Part of a small language model's weights: RMSNorm before each block, 199M tokens.
Each number is 500 + 50 x the weight over its row's rms, rounded and kept within 0 to 999. Layers, rows and columns count from 0. Numbers have three digits each. The size before them is the row's rms in percent of the matrix's.

# up: layer 11 MLP up, 896x224, rms 0.108, rows 616-735, columns 0-31
# down: layer 11 MLP down (transposed), 896x224, rms 0.102, rows 616-735, columns 0-31
# gate: layer 11 MLP gate, 896x224, rms 0.107, rows 617-736, columns 0-31
up616 106:547484457561513523454448541538468491524427503437519479537485519458565528455590510474470465529573
down616 100:470459511510474407534540529560500406463425518426552457451454498550456524492497561529481499399510
gate617 092:521425353483472474515442489633402556507515519468471483514555513395557551491521533523563462459504
up617 100:519411360597527421486537530539454423492472532549475561504543517482538513414540491559544375453571
down617 102:537578458523564381581543557476492593436527506466459526586481426460475529429514487548558511483447
gate618 098:494581597491494467512414493427504518469453572541520485464602469559478553515496475537465587414556
up618 092:391486529482429555496504472469412526449449517526463517504443524548344470549510574426512627594528
down618 096:465450558548547419484530487408470528468495543499568516407557550537588514528445528607659475485509
gate619 098:447489481455505560507516559527571491499547493356560481594530538506528501533472446522530473523491
up619 099:461450451462509536510474550550518471492581535444538476571594444547524427514456417532550495533505
down619 099:476398488414491569506518476478502531446501547530462473473511434560482484513535472434570531520543
gate620 100:533604480560542553529483557526443483534451564509533559453449496493416550517485516513444535549470
up620 104:495475567523428511520479529464450536463518505555524546469462524538550479476516482441551482423554
down620 105:499459492456519630590409494484470472452417497575473513562517491477496532519477407469521421565533
gate621 103:484435486484493468523454453474502541418484478543503524438365523469492540490519404508406494530497
up621 099:534553483506426459610496545559461497550498582611408478560528478489596485440451540528510498569493
down621 100:494455580500536527434489435508573394525511492524445517530444507445570538507512493496451553494459
gate622 094:572459557508503480494576506468590537498493596442524532616487465425501417548531519593456534548420
up622 112:466413525565514549508516617578569457481479515436519571533478517449414490557492450580545573501446
down622 113:540494622412551476482438489523567537509439519433473454582404538427498496516481408458523472484509
gate623 098:474583596518561478503533403459466478558506521572616447517489386480487461533479528425535469470516
up623 101:433506493486534487424500538419426471578429377541615476573494547422511494540627501482581577524456
down623 100:435498462541518430448482525456461471520421443500577473524591446417429472440525565416477534513482
gate624 093:418577511497462577536537531471525527609545439638465460484465477542507513459490475484508449400579
up624 087:492460510478532458542468589449466422505434481567480546525478434600529562520525517508532465504558
down624 094:420461515474505393473462508542472434464459484457531449517463525518428411553378501536535486443530
gate625 095:410517478464468579521540515507411489513483498584607513523485459424502508524541486418543515440515
up625 103:436495491460428482479478449409469564527547484426517509541567395558457564473522452476550522412469
down625 101:499479471569485593581528570409665562493467438473579468493532554441447542509554518434579611451459
gate626 097:554541574458464400488553578409570581561481521501500511524533463482438485554545518530499456475514
up626 097:472504482386461515480429453486574525374489513416474500438476545497466499404471578490503534542543
down626 093:460463498456510500606545527456490554538449493524533502492561485561459458567488600539476463508570
gate627 094:450387453522466587495529567434485422472434475395513511616544540422484431416536532537437425540544
up627 098:450429483558499546546515482489594494436492409433472533514448557450492447481550489516431408513566
down627 103:496522394485448521521480455471567445538493450510546452543469536350562443425522448576529480504528
gate628 095:534463591489340479491458554476537444515389468532537522501465523513503486481451460510459478480548
up628 094:454457472354473496475523488457607520466420408413508494484522511582427536514516485365530510418624
down628 099:531509549452463479538517569579531520442494462421454527578493501472424520564543516455458479488543
gate629 105:536563513428514526504489490502468500517521506417560546533488532513508495492526544555478452500517
up629 101:499458550506506502482490449501540427427483479388561350524472423562475513476449536461440444455513
down629 097:457568490499562426505516418478489539550475461463483534526454506544610569479498526430381444458443
gate630 094:444524498397540616475383511549394539507455456482509519548473478492448424532500531464441482555447
up630 093:541433509468421492547610517517441430518512513596482483526559531421413472528546457533414480472566
down630 093:529450515570555551404451490494508555532580448456509495470483507537500488501492519478613478534516
gate631 104:422413515472430542506444495468545548513513421539510529522448466584500403506547479412506539452542
up631 105:509555470520503397501546452440438513605456526554554568454450538426459427505575550496539515567459
down631 105:553533464538546469509522467496520604478512486465506553515570559457402548612450575449452538595421
gate632 107:462514544503527525471519491582559457551483496411551518556371512514471460497560475529578589511640
up632 099:524496593536406455516473500572512460502480442560554441499543519456495419530515489500543612491536
down632 110:547603613493532474481414470413532424427475584551540447500513467441533446557467519457496487501485
gate633 093:541502434521413444475457546492400435469518418546505452429481481457597497492463386458425574478466
up633 093:412422646459519537523474607561563555433530587458439472494480487494439535514530585458500522476446
down633 100:558466538466497576577426575463427447485520465488426523555551582449523536381455515486511588497515
gate634 093:496372581433414500594389534551499486452538492541527490519567522553502561508443532481533458432412
up634 101:499539479608553548446536486439441523545521513520437587500445493468528525511471593439404507603482
down634 094:483584499467483600524561464561542440438354501485438428467445562517397482552527564440564504475496
gate635 105:436416532577493511446449573579601467482464407584484453509400488504580446473416489523435410528498
up635 105:503489440551491498506527599529481485506474561493472547485456420504481457562512502513483426500435
down635 100:493606484503498534503506514548464499526481509539557450554495506494516504488535397525379506537495
gate636 092:527588535549528433468566509438508500509451541547455444468514524411484455527599521526487545574490
up636 092:552554468536600520469535431564478445580549601446496530511421477398495574506469414418481447480534
down636 090:561533481482529585500423470444509486566446472479494498588545445479570408600552531463582481508440
gate637 095:435539510474498477473554488473484534595531474513595566511420451432605479553547570450527444576611
up637 098:436509358382488540509543486556439502488512549585458466574515511523490476466533478546478449443492
down637 091:477492583547519504504486550454493520501538485503470521496546517511531500486510608471420570517464
gate638 095:471524435500399577562422461491489425487460536559530529493546492501468632460444465456507488430480
up638 098:436492534510523436426520498442640468458515590452481533491440503531470463560469465585470513474404
down638 097:587434509504532546534413480505535527434433520468532512516514545450473578517548567439532547546424
gate639 103:555465401445583476373548474545578468536432458530556517495528494459459500615570450484544550493496
up639 102:514509521589537491478521461424497494519478456465494509524474478550495551576507416540547363424518
down639 100:571508475532614564444518479458537471479476545477490558494557523567507486528443475506424401400446
gate640 112:403472519472547510514491456546520538523464478639456552488520543424486612567514487402471485541490
up640 110:462568478589497514498389504520417450523455568497400468439524517429520472550500498540435583494537
down640 108:527521572503538518522457453517416438489441473452471487430441525491519470536507507590474416597490
gate641 104:482464458452527561481533490539436539541443517480493507437482569434524458434516503484501528571454
up641 114:438416482549545471618510482503424497543469474481482546554554455513576436536537448508472476489392
down641 115:475486468593427580625492551460444519523544491526497494496489540489576469483532384494446547486478
gate642 096:486484547381457581562511503462519531526542604440517543457594541487505493556519469486468505497536
up642 108:536558506441498383535533451487497538510509491521543479555412564534472491469506532549557456537432
down642 115:530531583456522422552426457530516537602484621546550462533523513543474426490482540507485431547433
gate643 107:395465452515522532465508489545503526443528503398479550481503403470547478561454490480507482518567
up643 100:516532538511521497555485528502426456481514590510496371528543466436500469441490498443561390539482
down643 105:544460510548512555606580458461472504494483475503466428552511555537509521460495506450369478477433
gate644 101:609446549557448463379588525516463473427567475508514396424454433529486414480456483545531508504490
up644 101:569459501560557542389499553413501396522419401509410478436485592496423602493503550440385540500545
down644 100:465498471524472376502468530513507532511544491446548486494513527511501461469522511550468515559482
gate645 104:541563454467491547503527591510398444486579498482510483574499389464474505480547516489650547476484
up645 117:501528455468602524587564543511428539491525489509472455490452435495408524490511468496533586524477
down645 093:610515524569561588522482508506475386426555456486548484469468529509465487509513451481537485568433
gate646 100:520562465446471507585513512428483502497470483418517439551512422527466580536389543540493444519445
up646 098:482540581463523458489498498436496478487469448510439501522489573527524510449551563440485441445538
down646 095:412473529504508527563641469519545455582395410458597470394497501518470493419437484553557533477477
gate647 102:528455437570482444369473532463475477512445515456527500613498528464533464549495438534458462444483
up647 103:470474498440623444516462428562555564487524459527480430498519450491513428468515504486551508389462
down647 092:522483410422535621621370500511529559517402473597467512514546511515482464538526510412454542515491
gate648 098:480469500514421460594544437502513577430488472423509505479587431382468497486466532536525413458429
up648 102:503569458485580585554576496427498505547556538506498460413500498495513511434513545491481470488561
down648 101:391490582582510469531517576544414463478591524479606472471575571485516574520395483517517520473472
gate649 098:443557470507480504458448442506523521460516429508432484492442461500451551518504516538528462445514
up649 097:564500555470543464464409529573409472514485470541521515432491538531471580635503400516546405511501
down649 095:539449442507545578556483475515508484498529496516470544530541414441492509537608565502528520433526
gate650 096:434586483407453518555518506590513480484547455500600456512532451568436468509495445529500566464548
up650 098:488567444447418499441449496562407529507395486543491590398617512494531501528505364538506567487564
down650 093:530516475525550537465587529473418452597532495486522522526579445501460474591535452506378467493528
gate651 092:416612597508384572471446465544472492505556525437523441485523552480581530549444589549491513389393
up651 093:540482538553553437526526459455532573592458574561589493554408529397565447536549627412455526537503
down651 093:503516472529444504546531474531505514562515499428527485546446479499464455557531420477455522516446
gate652 104:517505603438491484583481548507482514571563474430442558551507477525497482440468456469510517518463
up652 105:534631521554521432544451458478547480497526508550397469434592541455575488539556483546478543460495
down652 099:499528462544484452508499443559472481446577444474559463445526412423644422491601552524542458541446
gate653 096:513560521391555419549391445578420527491517483473513515537475543548587585502535489489481477452488
up653 096:548513500517465451434497544505491519521485534520511454520470528415478479507575565435527508545512
down653 098:573538460497507507458476495502535532476518519576546496461517562543465530356475465522555529510532
gate654 102:581523440495539515530546482535579481487530514452526589576453500485552563489396522589508514460520
up654 102:423478508549563394438508505462466363587507542527546487426553487551495486527536484421468411458536
down654 105:452471520512473478485503433505533437489505514495483525454442520467407568573520474542570499524569
gate655 101:516463501550566408467483448524545530522471494482471482499467451619482517482384498588469480521527
up655 099:472519486464527550437645458512560514471427516439496471490517487518543574544606484478448484627563
down655 097:403477475604473502458532455487553567433447542499460542546497465488461485551485416472589510547456
gate656 095:643511445591550511695487476410489586564507484529461480495406511560522556464460564495431517506591
up656 093:500472453441547490534513453488557451470532496583510488487525533460519519528549502484535525548477
down656 095:392555458483513381477447476576510477435553560458477457558427532437460489497510544466521464504552
gate657 103:581468409453615466501447453594532516459518413448499387526494577497530548454496527464537359565471
up657 105:531450532475536540429572543473503509517472496457573499542489465534457488484591480465500563534544
down657 098:507505462465514551449634527495481515473522486575482554446552450438466476465563501558535448466476
gate658 097:453538538396447473475481416413436539539487556571590480566476425534458499526499491462469545543536
up658 100:413534452479525511401450492461464518520418545438529471548548537496497558546493534521545435448508
down658 098:437411469586469525447483499566532504543519509490490540537504454450542564608492541530448553463520
gate659 105:490398654568486447589454467528582465459562464542530491545576512459533515555551471523478424568483
up659 105:418528517456510469468479554535582497514487509531430532558415464448473488517540491558478499522499
down659 101:417507487449572480433529547457461471532573542409418495509505489461497509463540481544430507496451
gate660 094:502511452426499555523517466496488534557390481556430451446561569466481461506567503545528515539531
up660 093:458467444525521495505545491441535484500489487478511566501514612394518486503410564530459496470545
down660 094:430518540520499497486498485470469497430464491596512520460554575532579553512483531450526414565439
gate661 105:497409431520546476481506613497615507490497541515579437532422516560503519529548407608648566450495
up661 105:480420571547561525478564425604425381485591539485522597475439472490525507589557524479415455507489
down661 110:577454609534458491539609495436517407407454542506475513563518500521497539470502498462489499518483
gate662 102:467574520474484507581558510464482462359488453541530541521480463543509543565508516474544532522552
up662 095:459559443545548526563541515534407418567580468542466514560488445488547553445511506493486562565463
down662 094:514485404552569514458576534545432445512428533497468452531514503487498461485523542564514439509457
gate663 101:446504550452374536552397491480463484507518562464536540514527514454518491473441463525541527482592
up663 099:540461515570491442554433472445574429591439545530482489519515488471566492592549503471455540512461
down663 101:492496525410550471522534423560514542506443417475452457554389452509499445535500502423531549473568
gate664 102:570505435474469486443471566456494583473417453482527480519421468492534515504428455486547503479510
up664 101:479491480588538563515506554549489464458565441591490495504535480537561548506548535452464488477404
down664 096:527547508410546506473475493526539529361499494578378528502424514558533466598477386473512544556581
gate665 106:533554441517447452558462504504561475534440489500490499609589511407443508500511538401437479611547
up665 109:576495565509475524519616534510581545596525512458497527488477441492483451485509481506537489461521
down665 089:483424541506533468509462536521529484427539430496441494498574463415460445449554490431627515477558
gate666 106:551495468491524477462510469441474477560485394472500461483537539420572564498386439601530473446487
up666 102:593464474532551590442459454457508473555401505458481456398591555468487499512509427586662486506556
down666 093:491506526567530537502536550504524485448500556532482452429427494519465503434481539545541532394495
gate667 101:548463504457522397466522533548585527492479496396521365557519403484405476521515562547486535453567
up667 103:492628579481466562502488547523599431446489442372501525418537563497527468482497518451492488516538
down667 098:525509461502544441494587592448626482512596527446484498488461470531455471536421490466505497566498
gate668 106:487546474459529470481483518571507513563537514396443468519546510371455559527542440495413532484520
up668 104:544558558529471505428459530363505509586476476539501419558532472426478446566475515524595492361453
down668 106:522467611479615525517510538542423513502534522594489468431559445496530529574508497547507460552579
gate669 099:563495584575477463513479539576488556389602532412564505506484465425509454536472521461515499388516
up669 095:481555564435481383576482585428472415543520599476480537557434578529455546441465440417429547487573
down669 094:516532407460467509528549462522512570523398494471418462533508591578468582439475455548525560579475
gate670 101:570581490453452415535560492529485470525457529491486524532574470547462531509440550549480484436422
up670 098:503521443509516502481496511551508378489393472525462430508440530507549526476512497487504538499481
down670 097:524553501476507466465566514446477500548481404452406484528470479559530404470481583451608507508530
gate671 100:422425422462554564550540427590488496552579502453532499493556555565488500458526429443497491561520
up671 103:525526491445453466456426391537547489520482489539523537590566561487417371441513491488513428587488
down671 098:496547481543489502498563443494513458500511426589492540483397452543542547536462436527478462368499
gate672 103:507465488444525588503492554536521509492542461456524425518499621419568399389480478409426508530472
up672 105:485431457519572485415433557561462446446485445530437559459534536461462514511421475468518530459458
down672 102:441420513534581497522501522519517493512424458493514529476537431464523490530454409480448475474561
gate673 101:482593497482457515467448565507521550563455561468505518537601481443394421554578525385487555421465
up673 098:549588452496463538553440403465465412476436488521494614458486517469570486488515383458531491414447
down673 099:576549552552518475520498513384499477462423501507471539490441503490534510562489525420462512506412
gate674 095:578504432479554551536471475559442544422429502454509465494456567549539540525497417492483474546436
up674 103:489491489592441528478481545529577545532483526519476441504449508503486566533478542513496484555564
down674 110:378553440525493521535502434524506601554456422502452428490452576473534470482521543502457442444599
gate675 102:492594499429374498503535511515518574452571485469388369513519512449497487401535430529547501464471
up675 102:494490419606548519554583505506486520516546577472522503431459420554451555493502472518464501565459
down675 102:532447475403477565589409433474620519405545602611453567539474501496457508458484483569521486467493
gate676 104:506457532505468448523496462517529446598534539499564444549464528562472510526510526484512528530552
up676 103:511442487467510466534574485560509486564464450456465416471529551524454457574507408564488448463465
down676 102:455457560545471450556475397532393441469540577514570503504555669479598506539549519537453484511534
gate677 093:511540444479442502500568526444522478467559455499393434501540552545498568505445511523469522412452
up677 095:563527547418542476457463571490513496477495469471593575543539413507525538544426508475459520503489
down677 095:550480517525453465459494526563511478523480489434351520470495555496462551467511447494586536464499
gate678 098:631505453486509488533475482481601486449477475459514534468430420471460566500393618466487533519501
up678 095:502431473408416462531570493502459516523443437472423548501563423517391539501457595485403457443520
down678 100:570507479510456514489517528565515551487515447549530561490530521512461487423511594510388491483485
gate679 096:566518534493428569487603467546505675526505580544584480465491505508507442509532544546534499425550
up679 100:489478572392496582489444537517566552583447513621461546386454521497530512497571496474541505500456
down679 100:443532529395541546493518529549517417529489479440528445462429595541443469489512489498408433442460
gate680 120:541542580473462428523548526413482464501421462465439452536477487584538489549448438543527489519514
up680 120:405496516480479479365479494570584514490556515475528558520455576536488530450525517498406479497543
down680 106:475503525547523575499470566533595486494504517526465509499573550483473495457550478500467579476523
gate681 105:487500562462523475515489517530614507454519527515467503482488539510558507502479496532529418484570
up681 098:511537465485509449465482469531542521501430524589493471534468542417448433503525433462498535496466
down681 097:579459532499451509490520503462560601528441462595475480500611481472489511502505426573537555532524
gate682 102:586451474416531428512552518552430497431519487538561543445585439525506394570586487467567529479549
up682 091:406431562536535606474459448486451553513448472437495457495536540441554593565466470467481557487426
down682 101:575494436510561432593480584487447496492572454565545528562437384541479453567548548571515493589444
gate683 097:525434539447487520523394464489520529464518596558432481545575579474496577577452507539493510500468
up683 097:553539505553462595455443514464514494607534521439563546410527517594462421549531426566546479489430
down683 097:569545503513515506514529553426514541526513479470535519479489501536574473488495542488591450459464
gate684 104:424435497494496540499465600567471428518631438541461592482416544435539588492435441514488491477521
up684 098:488527558504440506562537526477459586470545550435484497465523585496511481561404543460494400500522
down684 099:539474478522471567472585536512551561584466472408488457453436468528519490536538532531557436523530
gate685 099:434466523572360437529472501516519524558471540430426474457534373415552612561501561494497588556515
up685 102:523542629604491425520416585508491496515541570529441496530423636456458475581471512534475472568490
down685 104:395562580483482571497553516504455525511545504471409428477428504566536476475414576540453509519523
gate686 098:521434501543527462444447579530447542487512476540458475523496416505462557542519494524502453519515
up686 102:469529442489539536496475528409442578515489467577501549560544414488545501553582557587488432538581
down686 095:523504531395551505505548445453455504477519469476563532544449411557525479674483504451486491493505
gate687 097:465578393477521401456573454512550543419620504398592533493480470434451458557489469483508533482469
up687 106:480471538519526554459478449514460498508515500495456475434481487541514488405526504442487383531514
down687 108:505533599558537556449577508492503477538509511587511542467493492493480459448511476490507452429496
gate688 101:355466555517479594543482508448588586495542606531593523532459535468533483550451583470502548497486
up688 100:524499537553518534521443511515567469589495426458416450490568455516436422416553484439513494456475
down688 096:532487504476523480473472462493534546524472442624507457476573538539519430566529529590520538426490
gate689 102:539518488438538377443486442443456453482520473466467512523479542523496528487556517425464449641469
up689 102:494469542412550511463577549520495573459459485631555521463535518425532386438526446547507571486483
down689 101:483523477418588463504539496458462499519469566545507499494462547511495495407491448540468571486566
gate690 101:530503537629526489470449540435542563554489473530414512439579473548510476448407546505531477485557
up690 097:512561512562551418476502496485494498472416467466505580469507452593474416583460580526524442464588
down690 095:550564494547499469468472444471483563504486490640508535519499549497464535554431585487514473569574
gate691 102:487520498519548535537578492491566465505468558463554400604544614491532563432485505469443591489520
up691 101:496599473478530559448508526469552562459572497490534460500553493501481489515451448576456563514489
down691 107:453476524526517479424505438530575501563515457542466510536442536455452462407430493506507496494439
gate692 099:340583544541448515567477487484444502510551529437527465541507477507444520565472581602465470454547
up692 098:555606512591531573447468511363582446509563521486407596507574486541536526474536519460521566531432
down692 098:519543557512535492609453453549477545443498406575501609538572560529498439429483499486429549535522
gate693 104:544537502438547562539496459478515523482578555529447450582470462482383527583497442472471511485525
up693 098:474396436511461449482546521529488546463521552517522465507555463552546489515527534542475505493555
down693 096:563574487483565395519435587530454538496525529475503440487454523474526518491520533379436548547434
gate694 100:462552432492431498617546394425453442553551567499453552529461456508402535537464408502487461430476
up694 104:471437456570401476502509550536511508515522533593475488462506532531511517510483486450498510423527
down694 105:520578541461550522532504480483560537442520494526504567451479519563530513436488475516447546454555
gate695 104:456568564535536501503560433551504483540488497512522492416420492498558525515577511480464435453442
up695 116:517491520495473466464579553538502470461475480449453451561528475416467495452525451494480609499465
down695 112:416462530475501519472494485509432436497554442494397458563489446512531530414554476549573552435433
gate696 103:519495453533463421473480512493478479480534497562622519501572509464518483612581502427514456439423
up696 099:457495497497468521564435532483527481572485433516579446475497444497518543547527569524592436562467
down696 100:525555507479410545531525384503427407477551487471557464518475554455487567539554554469491471522511
gate697 104:374463503506518549536527520471613608431458550498533525536486510469561514513449603443509441551502
up697 105:649604362518413536493550541530485454545600477457560474405512405457485466560516513499534484427455
down697 103:548627442428498497489571540591589472451495575461450538446487459472480455486633650477547462498408
gate698 095:541532615431428533493583507472474440550564420457593482549512527492493474605541479529436531408517
up698 101:450383465534562565518502465517516539484420552404546511504522519562505533558527540581452557509499
down698 099:431413531610501479496573437536504502403468495452549416440428488421564493493425519556573460506449
gate699 102:547473548532444503552554491519567531488425476507450617598465470458459437542463600502457498412541
up699 106:504441416473448410506542469426486460503534549482484510478505545470472532634474568486408393549515
down699 099:407500497479493445565553438516512457545487578499451500410442482494539528509510493562469507519483
gate700 110:468465527512511482472473463472432504622489533508546495524412473536567573501519498493470428441514
up700 105:499480513553536598481462554421567543413583461544517517522578562484504528536496485617514528486510
down700 104:516603442546505565423488531566559440413535557552457493502571446471486472394518378494483508552594
gate701 104:490509410497516547498409495500538470513497515453460562540546495522488564417500503503522495501520
up701 101:552474544471484483421598476503428507501510559482458547490540492514455498537508458494451501526450
down701 101:489451452529479563518419462434485570468584547505480576511503489521492462472483482561528495438514
gate702 098:508453563498489468411481612531456541584491445437537493493481397528502554507426555529481553545495
up702 094:461443443481462562532490409498544464524452442599469518510454389461432445534545609546555521462520
down702 098:511552467522474524560516480491511526498640472494516413523499557531514457431550528524422422488522
gate703 100:520524568559430501493438595488580484452538459564470487494445446451501471521526479491500517451486
up703 099:471441523392551516497478445466522438489467446428519619544607417469519381412529489490464476512500
down703 103:537536546563486445526418564441493591512569488455529529504580405480349435518556495599513526462483
gate704 092:492484533464513552502516531537538539534503559449534466507494535466436432446527423542411468464526
up704 098:576482567627544505495519469524484582438525588410486465573548494459500513503567501454515499550515
down704 100:502498513496417498458581498545435513498515461513539573481444549513522573530544386523512542538492
gate705 093:534503609568496491437449497477480442579517489592517455476531516521516424546580465468500487485487
up705 092:506499490510498487500437461575463455455495537521499440516468462535542553499493486519506544490428
down705 095:545560498492546508487446484471628532446571473478615474499510481441519534529528482484544590510392
gate706 103:483483521512495406567467509613543543447525431636452512554516465490551556498447492458555527567466
up706 099:542650482599506459470412556511566477495423423467534589499511517584494511413372516507532507473436
down706 102:484446554567434509452479518474452391428522508546531489575393473570584531558550583453562479501501
gate707 099:385614467494441514522487487521524492483428536499588436498391481521499568551490460486470407509542
up707 100:551519534490438609559473542515540585531538510490442536563486570457486375489434476495499446479499
down707 097:461461563415507545526485476524477544530536410460477566539480526518540552531528522440515538473523
gate708 100:488524435560516521534500418412568462457444558518497410533504496487439461512540481501394532494509
up708 101:502500490422440491470525570545505533572533570584519572553452456574531553507550466572547519478446
down708 099:547518536468541470467527498607456443550556538499444549584480478432533505546455491485428490522559
gate709 116:548494448424352500429458526452526487445434610428539402489546461491514481395361432505541552471495
up709 114:563532468462474562457488538549490499481487616516548469473502585553423437465458558463534453368561
down709 098:540488518447525488516464424508511417461461543465504453542564540346553517511522511578508517390468
gate710 096:487526428473502487545555495546508438550545490427547464596504425479498548519481557555436561489526
up710 097:411388518427493483504460556493514448467451443450415494512470534519503487464471573518493506497420
down710 095:418481480462467507511454438497512533464442456542588437553529452499389541556526498480403537534548
gate711 095:444447479414541549471505507475552517548503554456500510573509435492539605503533485502511514478517
up711 100:408498605507460465566552506438500501512512630543440546493541495533431532471525489593442433439504
down711 095:500523452502468467512529491482503471547534395456550528514437433554478546557527573398529584452510
gate712 099:544525477627509506609470590461583470483530455458511457548440434498379498452424474499633553523455
up712 097:473465483449432472502526503498528519639493545539481580377547646465503461518527451488466493463446
down712 103:443514501402566511504491559497506547502585533500447553468580510400545438550484508439367511530405
gate713 102:439538514542468513498507609485533489562504466550557449437591568348493505461532503580531569489516
up713 100:501491480506489426389484555460525500523496469576423419494551452407549526444507468403526501505563
down713 095:468517605483499572479467407518439464547581530470521517399524455548494468509559531525444478529453
gate714 104:512454457583524428520479596466451491489514474521533426588481439396552492439426631499536507520462
up714 099:465535351428476572413551503540423439511480483468505484459517447559481554397490359502483499514373
down714 098:485479481440498474568497500535531530511414444444548509549570559534494518584492420490389502372480
gate715 108:525460534520627504510517615571464534532458510529501467512494565480462487603536385469561523490515
up715 108:502547489503469445511565462447403451418530592487485470502559562466588456418539515516534492422504
down715 101:467548378522441477497443451543574554506517557437511515539407535517449667382519539563559474448423
gate716 105:533447568508488420563540523437525501382576518551483589527539399507523450519468495423501475540556
up716 103:532603498483544524557489464620464487548384504570530489436533633516548532460530408601514512516421
down716 105:482606489513512579496498477595577584435469503554527469385530559516552493438409486461528503511587
gate717 098:533599540560519540388516547528520450467505505549514514529485601543503489492513616507560511568485
up717 102:492494523518522518473490601505550602481488505498581566468556547554542550446576518348509469484533
down717 098:539484462547584486530498467609479438452499579443548513476576528473511479468553550571498497527560
gate718 096:546551518551442515561487489402586497497526520465540612548529496526472545421402559495415568514564
up718 089:468458326546602641577507510516454516506464461463507565571494563495559552528459513453554529501492
down718 094:461534487552510505488438585524515428449413440503528560558545511499444558452448451508564483431559
gate719 100:549407498471495456509470499457435463449514417521542521450470414410522523459495492516611458494428
up719 110:425507498505446482495449417540535508478451509451455478458560522502522429457538473504480387525462
down719 105:468456474556444533532487436572445542520441482499451477530604499505518553499523511499512522490498
gate720 087:466497456522481544466618578407507485513504469515544478474499490528557442485478485490422473513461
up720 098:482449434476572414522454432439508566542513466601556414442475483453432521416448608447438508519432
down720 094:459521586496507568522564513505481464482547445356544637490436510523503519607600498439535531497457
gate721 100:495465481527411443472448623504529418477525510521525553538407448432450481495577503424494468509575
up721 104:508527469424522514442492493529470552503557552567489523532538535489492554464519575520543511509473
down721 102:508506405496549411474482468462389387483533519583507482513545394593515484464537558515540509553527
gate722 093:538467491486487578489433495462486576508542551561481529476550505474562560456511429451519509395470
up722 097:494453556497481439584515549504471571542492465398566456515517434520510479587543519554451508435595
down722 097:494576518422543436454557457549473522545436544419463438516388462496465432469453505520544570552528
gate723 097:448505464499530468541561568458519551436385459529404496529598498395514415572470495536513493537474
up723 094:405473438487499524495560515488620483551481476462448529432491426568447525476463450519476460554478
down723 097:426537482448598541543441415509548616551498551544482483525498465531518494361487497474427541576512
gate724 101:530460459528532474522446573537507535557506455525464458493489439525423563460447428477540508474504
up724 102:472448491541550451425443439539441525510461511467565427398487505469471562544479499477456478479485
down724 097:554542614563531457462508561475523514552496523478493452554610547549501449453432422461497569549421
gate725 106:475532542459506488501470535463576430562495463385421469470498447598538428498504459546456470511547
up725 112:412505494498550426509499549472457481550501550531414453452516521492507514553519430506506615413516
down725 117:429505548411532468553515521559461492418595430530447476462391530514565476459473486517477540513414
gate726 105:494481502543513557510451469637526415515531523472595543488510499498516497539468469483480502571488
up726 103:422478416650490398395511570448535500487544511542527469450464526450540430544488451538434409498526
down726 099:562470453470525547494417535544526535453431568546626535459397557503499545510506530539441489528488
gate727 090:478528420493452592549473604503522520447474547554531437576498495488500542516524585491515555488400
up727 088:507556507430422521499457497498510536504491506527443504506519579459485516484511509388509430527394
down727 095:437526546525478500582541555487530417469537600584465474453522425489445540533517476520454520539609
gate728 102:503394552470490480546582432440504539458454519491588566443571501408487540539464426491513591533448
up728 101:516479531482480413551585536479472514521497559478563469446471509503466498513472433477508493503552
down728 097:472565454457508400522509447525475515521565548507493523421484315453404498565442511502367567540510
gate729 097:485514504467461502423487452488495462539485504461509464479520475491543509485562440538475491451501
up729 097:411462535514509517651550473458467522481540441514567411378503526500481422449500432520514451478539
down729 101:501497516474545567544572462455586465547419406474404452655439455528474542540552427527425491443480
gate730 098:518455442503495459499559385546506569528505499374531490534526539430493463540550484423527476487574
up730 098:512522554502519499545477423463529474495528521474513512473501437588574560451475433488483555615493
down730 098:529487592448464568460471531491575512457492491552489548599545505479629454494459463454581466484529
gate731 090:476443467461453539470484459516486450469426523511553435607491509501507555449541432529430561511473
up731 090:510533493487558588462488411493471480415484591605484461523539485521478506528585492536489514374502
down731 105:501507441532514520530453413485506429485507531537454545488469457440391529475478518486527561512424
gate732 092:522437451488507540455481486514556469441509490520468487532461476486568542496441487486556519368552
up732 097:479493585561541434551570562460481467475434466448469460439401574471599455533598532479541443529488
down732 099:491573543534496517466524515469533582481594547463419500497484436417539428531577478463550427522514
gate733 096:559480471565531477619505511486405535511499467469527498463459512545406475489473516544469576483482
up733 095:507516567471488554466500593475557490480478495422605530514454553482522566531427477487580430521464
down733 096:464487543514528460470519483487494466503445463651567394463375531546468489577425437540421540515504
gate734 093:451453549427425545507404492579478435461474472427444492547469514497513485480493523416438505418520
up734 089:511463556552463497475560489459493492465498508502454406493488492474458555442544556469588486468488
down734 094:532504471520555511496503441501534507521566472496513584476485517464539529541477507510521468548607
gate735 102:461469564566580524466532536469462547495447631635485508502444477501505472489548535437591509499507
up735 108:445452530503465617533483398471534426445431451572512476601420552510488491521546422583551517450444
down735 101:493452520600462453562511409438439502448417507563499529520510499446596458590427417515460508476460
gate736 103:536425507533537505569479560536487413495488483486567404531443490487532461554436542486519508531503